{
  "n_head": 4,
  "activation": "swiglu",
  "positions": "learned",
  "decay_shape": "square",
  "doc_mask": false,
  "steps": 8713
}
Each number is 128 + 24 x the weight over its row's rms, rounded and kept within 0 to 255. Layers, rows and columns count from 0. Numbers have three digits each. The size before them is the row's rms in percent of the matrix's.

# k: layer 8 attention key, 512x512, rms 0.141, rows 461-507, columns 64-127
# q: layer 8 attention query, 512x512, rms 0.144, rows 462-507, columns 64-127
k461 090:094122082153116138126130109134125127146152112105079133105123120113140122112061104139149119131140160151138113117123176110118116160124118113157099115079093110135136138140122138113123151098126112
q462 095:128096119133115113109124095149124139138127128123125132157149118113121128125116167115151106118115134150132117155119147115135124138101082141131159114143126130164152121122076122079108113117143128
k462 095:146148118153135164108126156097118122117085137133104123143115100140139142142139134099120154132116136082129122162121117126132118123092093156111179124190121165106109152160159090117123136140098131
q463 101:080110070144144094100133148174159109146139135168143098184093129116145106145132120153106120119115113146101117117128149113128127127182152135097159149118121156175104111106123095111114078120145091
k463 102:103166079107223135105122170122188149162109139178158156149102138138107114159087124123155089136101116106161081126155162192145106117126146139165147168159165133124154129105109136112128098142128121
q464 098:149184148153140117125105105130115117172141094139095119122109111097118092142134113146148138125123166122137142156166115105160116133107109100111142132119104152137142127131106118154167128122134127
k464 101:133153115132069100133128078116106158119191147119126150150098149089133176136097123125130141115116149129131160139106128151114125115118111135143139138185130114160148122135128159139153092107077152
q465 097:116124136131153092171167139120124124147115121131158163110160162137159173133158164135115155114107124169141107139132148134130106147130124114136133168114152136093110132102095103094144146104107129
k465 099:124121147136137122161150166157103140141134110099126163144156186112101148072151157098139126164138097080115136105110122089110116141142132101126123100162189127080155156106152095106132140126154126
q466 092:165125134075123130111114120143117107108136134129149100109146154152136127153110124132132137113140139119151091122083085170068116163127160084134106165147103158171146133186075122109156100105116126
k466 098:143122064102154161130122123116108066114127120155158117086126131171151132131124105109067105118106125113129108146166113101088165155134120095149119151160147122131105129148116096147131134101102114
q467 095:124152117124113133119123128127137129141106118169164087123156125127149099086101141137139173182084111136110133177111158086096142134137155131151155128123167127114141149099123128091167108110173082
k467 093:116125135119149123141111157139131113171097111061133113104156122135102172129098093154166116145161122117107124189166149126090146125118122089134106140158111121105147124077083079110102124106125128
q468 095:135100141116147141148139158136151083127144136168150143174107160112160095126072127100120143117120147191111125105170154129102142159142134089095121117134182091127133145143114099106120144114133111
k468 092:129125121116147111117144124166172099117107110125120143140140140172116121206137110127148133129128114100118120131134168151137115160136110107084086138136144182107145147155119131173025143114146108
q469 099:169084085103138138110054135118159125137144137151138124128102165127166140119086057102123099142083125081147106077128121114178115135089143108148093136102119111142115152114114101142152143136156113
k469 099:123113130128113091118083163145143126078103100123113118122116111143128146063139125126096138112162116122143166150128121159145097127133121102082121112110105136113130152134082150155140130148101116
q470 094:103159124114121081094145164088148152134150135125122062139152137111113106130148165122120113118137155137162084136139137120112118127136094104117108137068152158110100113135130159104109106108119107
k470 093:137141134134147127110134124146145129117113133135138117112125120132158144123158132153092117089122162104109108148097122133117130142092134091106120108103085165106166137117082137138118130155123116
q471 098:113093093150066125104160136148123158114131150128103148123147133138072121131136141137135132108130174158124139138081119155137130126175095103110103172139166174143101124130128125137153076142122119
k471 098:141129130129110109101119148165140107127168159138144101154111120148142101088141165134107156084151178146122122112132141151153137089126112151103113164137125161181152124138163132084131101134116120
q472 098:126147136104103146117152116112126150130150148165140099098102126130130138186160140105121120116095151126180126131105092126090142117132112156127165120142143147137089157097131102096112115110129077
k472 095:105096118134139197117110130137110141191174108110134126134137180148076146151119138100061099128154161149167103129123100173118166099105112118117106137108119123124091132112119137115172140131089115
q473 105:146166130118093143095126143157073170152167165120145118145159128142145141091130149112155144181151160128139097120135125153146107147123156123116133136140138140122144141164136110116097100124134123
k473 103:181146109109125138110131109127129138141154174142135108165134146074130162086156161132127124151140150100119122134150132128126162142102091133121138125159129145120120135107141120087133124140125089
q474 095:099102112151142139110085098091117111139134167205130133104134178126084092136117108079131114124144152142116139118116150135145082129128080120122134145135154110120128142113126106136123159103156116
k474 103:121141145095101092117128106145124103140117111134146123110161112153109118135156136120138116160156090162186164151118081113142113125166144126177120137099150110107083118105136145124147114145129094
q475 105:105101150141138107158115132104126139107137175150071140135135137121106114058126119164121120142126155159136131163172153081124161140147130140175148129157142168102127100130114123151143106150136137
k475 102:133121167076196129192099114118120135126085146139148168109135146137084101136067145131113124165127184104082129163115162158172126157074139150113115120124136160142110125118132149123102140126124112
q476 098:166126140111092154150117126095123153090138087080119135099122089132124170097164130156143139172139140156122117123111149117149137155131115176155140117081086094105145117129126148111137102108137112
k476 094:172126134144127109135104139105141168168152086091127168124136129114119126156145163109111157144094161084154131132108089141135115092090146101069151149112121103123099147111093115087130132129142126
q477 094:108141144149135129134138106089129122110116101104146172076115120119126143131120127150183153099110140129105096130090091134108117133120106091124163148119144129142107138149116144148144137147115101
k477 100:097163111136121143232124077108132096119128133074144135122135062104144148116123123113095133129136081140152182145126115139106097109128092130134105126141114134154133105110176113077171115169100118
q478 094:125173159169122146137161078148127085135135153139102140121101119120116137114145122136160114159133109173178135145120143114129124071119101126132131098138148143118105141141121092120133128147100097
k478 088:104145143102155122165110117116104114171144157106137123140135143076144152160134065135128127129125100139139127090126125111123146104133137120137137159150110133122159094160148099126161104133148073
q479 096:110145154154094127171129129095143083157119129161148167124112123087148148129144112096125120129133127175135149151184140162148075096160126110077115138131108098107107142112141098160162103144144138
k479 097:144148113120180170151173123128110131070108119121147120132129143121163133118128093138181092162131138146146111103130115134111126142137108092171130088119153136160080127148143118147143127130107129
q480 103:144101088132144139157097148117109117124065135119147130148072146171157110153123090110093137112150125148157132127106114140082105087104162100134114099107125135105144135082147108123094083132147104
k480 101:119127143150131109196196154178121112128127112095145136109098104129140140131172116143156143153168112152139128125114109130129143151155113084132154115146092137124142129168124134161111090169134146
q481 100:127136108160173112110104132129095173102111098109083127144142132049094123146111075171141134143142129099114116109131114151132131111113114129124124099113155129054157132145169121123125173092111127
k481 100:147116099105151105178131131186105136122165114110106104094123131111097119122069085198172146165140127117122132096127123122094117152119158140117139112160112124104134131086164150144098133117118116
q482 096:155111130095123129149132121145137150108127072152113109143106144137157119129115127124131151118136125117120171111128122109127133135155147144163148183093122166099138170124120137107124141155126129
k482 097:149130114178131122136134166131133122146134096096095136137111115109103129147088141129151112118126137080090160097100153109136129097151178165190165123137115147154159157108117129120121138134137121
q483 095:086136164117111101113126124110111119137095136127050089164140145100092091106112137132117097075181173118159132116153070182150131127124123144146129105167135098168153153083118165112151108136128121
k483 096:109154142107175109116141109157122149156120124084127131117136152151149142097137129100082099125156111158164151097103092114135119125145189162131132144122091147122120137157127141141136096155122075
q484 099:111146137152122116161140150088074124158138141148088158111140145149104123151153140154150099129143122143141144138126141143124141153133175134121101150078147146122119153154162126105088117134129112
k484 097:148118148136111112169136166145096121115137172134102100151131161122076133163189127151128104128144135121150147179135140087107072115124120137151128100139154116150085142111095122062116135132160143
q485 094:118131134135147127135149084143109127103103105110151129155091173109071131120110129149133147133124106140112105136086159124129105144101137079178121104144151147152121087136147112091127124141134120
k485 097:131146138105145130117170088127125127077111162132094120102135137129162168153108117131144122141120124147147113116177102131112123127145131086138178163158103126125134151168119085091117123183123130
q486 097:124137125114105110156143111106099116148145130116154092150135146139124077135154131136122180171136163100149118171150160130103123092143125105130128089079124080129145120107097118114150075170108141
k486 100:200171127157150123152155091147097121158095113115139071182132123133117163145172126108145125136147135128153178142109129134139130123131126104114111089131148111114144109121095127167139106146163136
q487 103:158092099163144134135100164095153138129086138145105154153092150140094125158139119128145123146157114110113109128127120085111134124108113169135124141140169133122115115083150125112106123122105102
k487 099:096123106145152156131125140116119101114116133103120133101142158137112122139148166117121142152169104118137121111142152120110134100145155162142136129193123089097102139074189155155091124067117134
q488 089:100105103137137127123151149130071115171150128157162139130123128143144132146178114125076154141172148090083136107129127097141116144142154122108184106182124169112134085131178107085144130126164136
k488 095:164155134122118103121129111118136151135098102150150127118114131131127112137117108104076122156159157096099124124129119127138152130061106108121142090127167117131180136131098137124094084141121086
q489 099:080131108126131180145151093103129124120117119143173102135082123163115171153123120105160134099067133142105109135127169112149112111140169106118075165113067109127127126133150133115115107114117153
k489 096:168154104163163133129122143093138106111140169118111153129095116144143143153114099092169144136115124097155111119142096059092148133148154114180141133139098145133135131110138119119126162104155132
q490 095:143123117115171130100158085132130136122114141091083092151121119074106119123098119129133109108111117164146159195128093163127102091109147186119137112088087111151135118124162103147134124148185142
k490 097:132152123097137169135133133110112091145177179110132081128104085102083086128106152104128093140149113154121150143128112156092094111125138108090141160111130127156134122116120129101159130158173142
q491 095:106103089146100149152126115101153124112128111096143114098102108127088131154130138074125190128110165125123143186138124124138089148130116108152139115171138100134138164088123092148173079072152110
k491 097:134115144134118088113119094121128126116158112120131096171132166160136115116114148120125154142138099134156145129108126128127154137092136083108143126126157158097139098149086118122170129143134167
q492 097:138130114101101154123129111131176133121149078110150146134131161155142178188122076152145135102133118089124118146132143088119151152147148123131132116162148111117166143096170165143090142104129101
k492 096:132083148088114146135113123150116090114121142111131148141141099118123175156132102110141110150099093157077133103147160122084142153154110136128113133112151147118139105125106137149159101124143154
q493 095:113186117139133143144110108137143148126150134145082139153117125130132153132155115096086138142147149120113136138187164183168115128112093144097114147110084109128092107126096175170076117107146077
k493 096:154120106139102121088132095098107162119157128118125158193166130075164141109119146133129155092114107141151104145138136147153107118117144165112097115123163092156097155146091165163104105084113089
q494 096:124076126134160138115117126158108124133177151149120087132115119134147115124123128113154142107125118061114109104167163091162109147130139120133130166139103129157127133110150128106120097143136192
k494 099:142112160116117096137117117123098123150169160124152089130107109128095101142126138133148172110134096095110116159168127157170122145150141163119173155149121160155129128110134121125161143159157151
q495 098:103131093138132070144121128130115113140177093121125125126148110093135137103068142094081139111144149130044152143150134145152098191141139144128098141135134124101161149132158115103108135184143144
k495 099:115093136152130141139125131137119140151104144107134142178145123130116114134102106118134160177144139150069136106125126104151097136110111135137151118155137157177146121126097131136106125139148074
q496 098:132147104157116140144106169082129140116167138116147123081104112138066135129112128117131095117123108118090154108136126127107155087123124137076127168115160116133161126149170157074160118173118095
k496 095:130138133162104116080160130131124127147132091144107148113129095103179147171124114136103083175114116089153087124149150154148153151137134141126150186151133108127124147118144139152104108131126132
q497 099:123096148097113102086163140149119109128123132157115131138146106112151175126116165136137133096089105112100157178140096138134120141140140145103123110097086118121166119114095147114131096133120183
k497 098:149117128089082151092127114089144149143183105158163146161126145132141147128146135126133111138152144120114118150153117109130111139126182146126094121130140161155138116160111109068129131147145124
q498 095:140151102121118160145124151187106123101115147129160125162123160127123169159123101146112112159124118121176165140138078145105167126070109099097109123131141155113132078112160102100170175106113127
k498 094:138130161136130087160132142140087131123183104126138152129152080138111166147109126165127099192142149172115128143133114141123098159108119077135107101100135123107106146116156110129130099115106116
q499 098:096139129089169136139114105126062101128134100134094124152127126155150129170117130108154097115102098125119108150115097146126114155153134091106111137157163102110141106112123119190137125133120129
k499 104:086130130118112135110136132119098157122145153139114156131125156108156161171132109115181100090127133133119084121163141160099171135153144118122077108127146130147133124107148136139139136117153176
q500 095:114117115111115126142112148152083105153120134123142170150138103144173162147120148124181080119118103143107159174162142129147093142112174119138159106115130168165123121101090142126139128119171112
k500 099:129115122118150151151095177159126096131130146115151134162134117144151140088141157128156135127101106134120140095104106112110120163122124103155118112130182149115175124101103060119155164154168115
q501 094:144101144115155147094135137118126073096138172126140148164160149169169134181138109079136174105102115158151097141051145139131113180109153182125135143129143114124109114149096135105167146144103127
k501 092:106103147097172131115109138088154122115163157166092111162133139137120106105152113100134106118127148144148144198142116152116133140143101136149140118139182116082104172100086115135146167110170125
q502 094:165143093127107066130143119101148138094077120158147111178147108127133160072135110155120140109116112097137125119143158132162080134169130117130147165116170118098117136127143161136090133153121094
k502 096:163162121103149166124138153137175104173137123124124122112102079150147105152093149159100158142132151113121166117126175157149114097100128142143134148182136173107111086127146116166122141117154149
q503 092:132111136115134110102134106149158154123126166164142145105099143138109132138113113095168141136114109130113082140143167190127130149149100124153154134149138119125134104078152166115138143102104131
k503 092:142132118134125090095107117127107098136120106122131120116117105115155127115164154090115135141164118096142149145160104124181102121176106117096137131108114152108104097131149081136142104157111098
q504 094:122173167143141116113140111171083144113110129099117135151134107118135122136176147152116072059144174166127153092120131128075092153126138155097077163136135150136109133159131128123105163100131111
k504 097:065145121123127140096171156148143100133154144140118131106134119090133092087157165122168099116108162148196133152152139151162112092105119136132164139129129113125133142130151123118116101160135103
q505 103:101089150148153147120072196107117149109101168148124155085136119141134089126108139073161094127122113133101114094112157119115140103137144104141148123117114075128114147112083162153122151094133128
k505 102:098096114150146094111112114141139149130113114158165163129136143122158139113117107084152112090105114190163134179088147123141142149098112134166137122093087131131118131128087158096122170114128134
q506 106:130105123144173099106101146093164158125134120126134137109120107097142082113182131110157124154130162142100150104135147156163076107144122152107108136082130110100115130128163142170099165092150106
k506 102:137106126121140081109116131124180119178161100140170134158134143111144112132142145132154129139144182128092128085141167110130132180123119120149131104111100124138117139100109130132122121140157112
q507 091:067068105120128169133147155133114081084145105137113106081104137130089080117121105107142132092132094154124150148144134100160136128145176123137145158142118101110100156103173128127142152102112160
k507 089:112134132109129154114128094147108132148113076114147120150138099130086120177138121114131093114159111143166145126084100102119116131159164140136122154114183103112125094144135107085118149131091165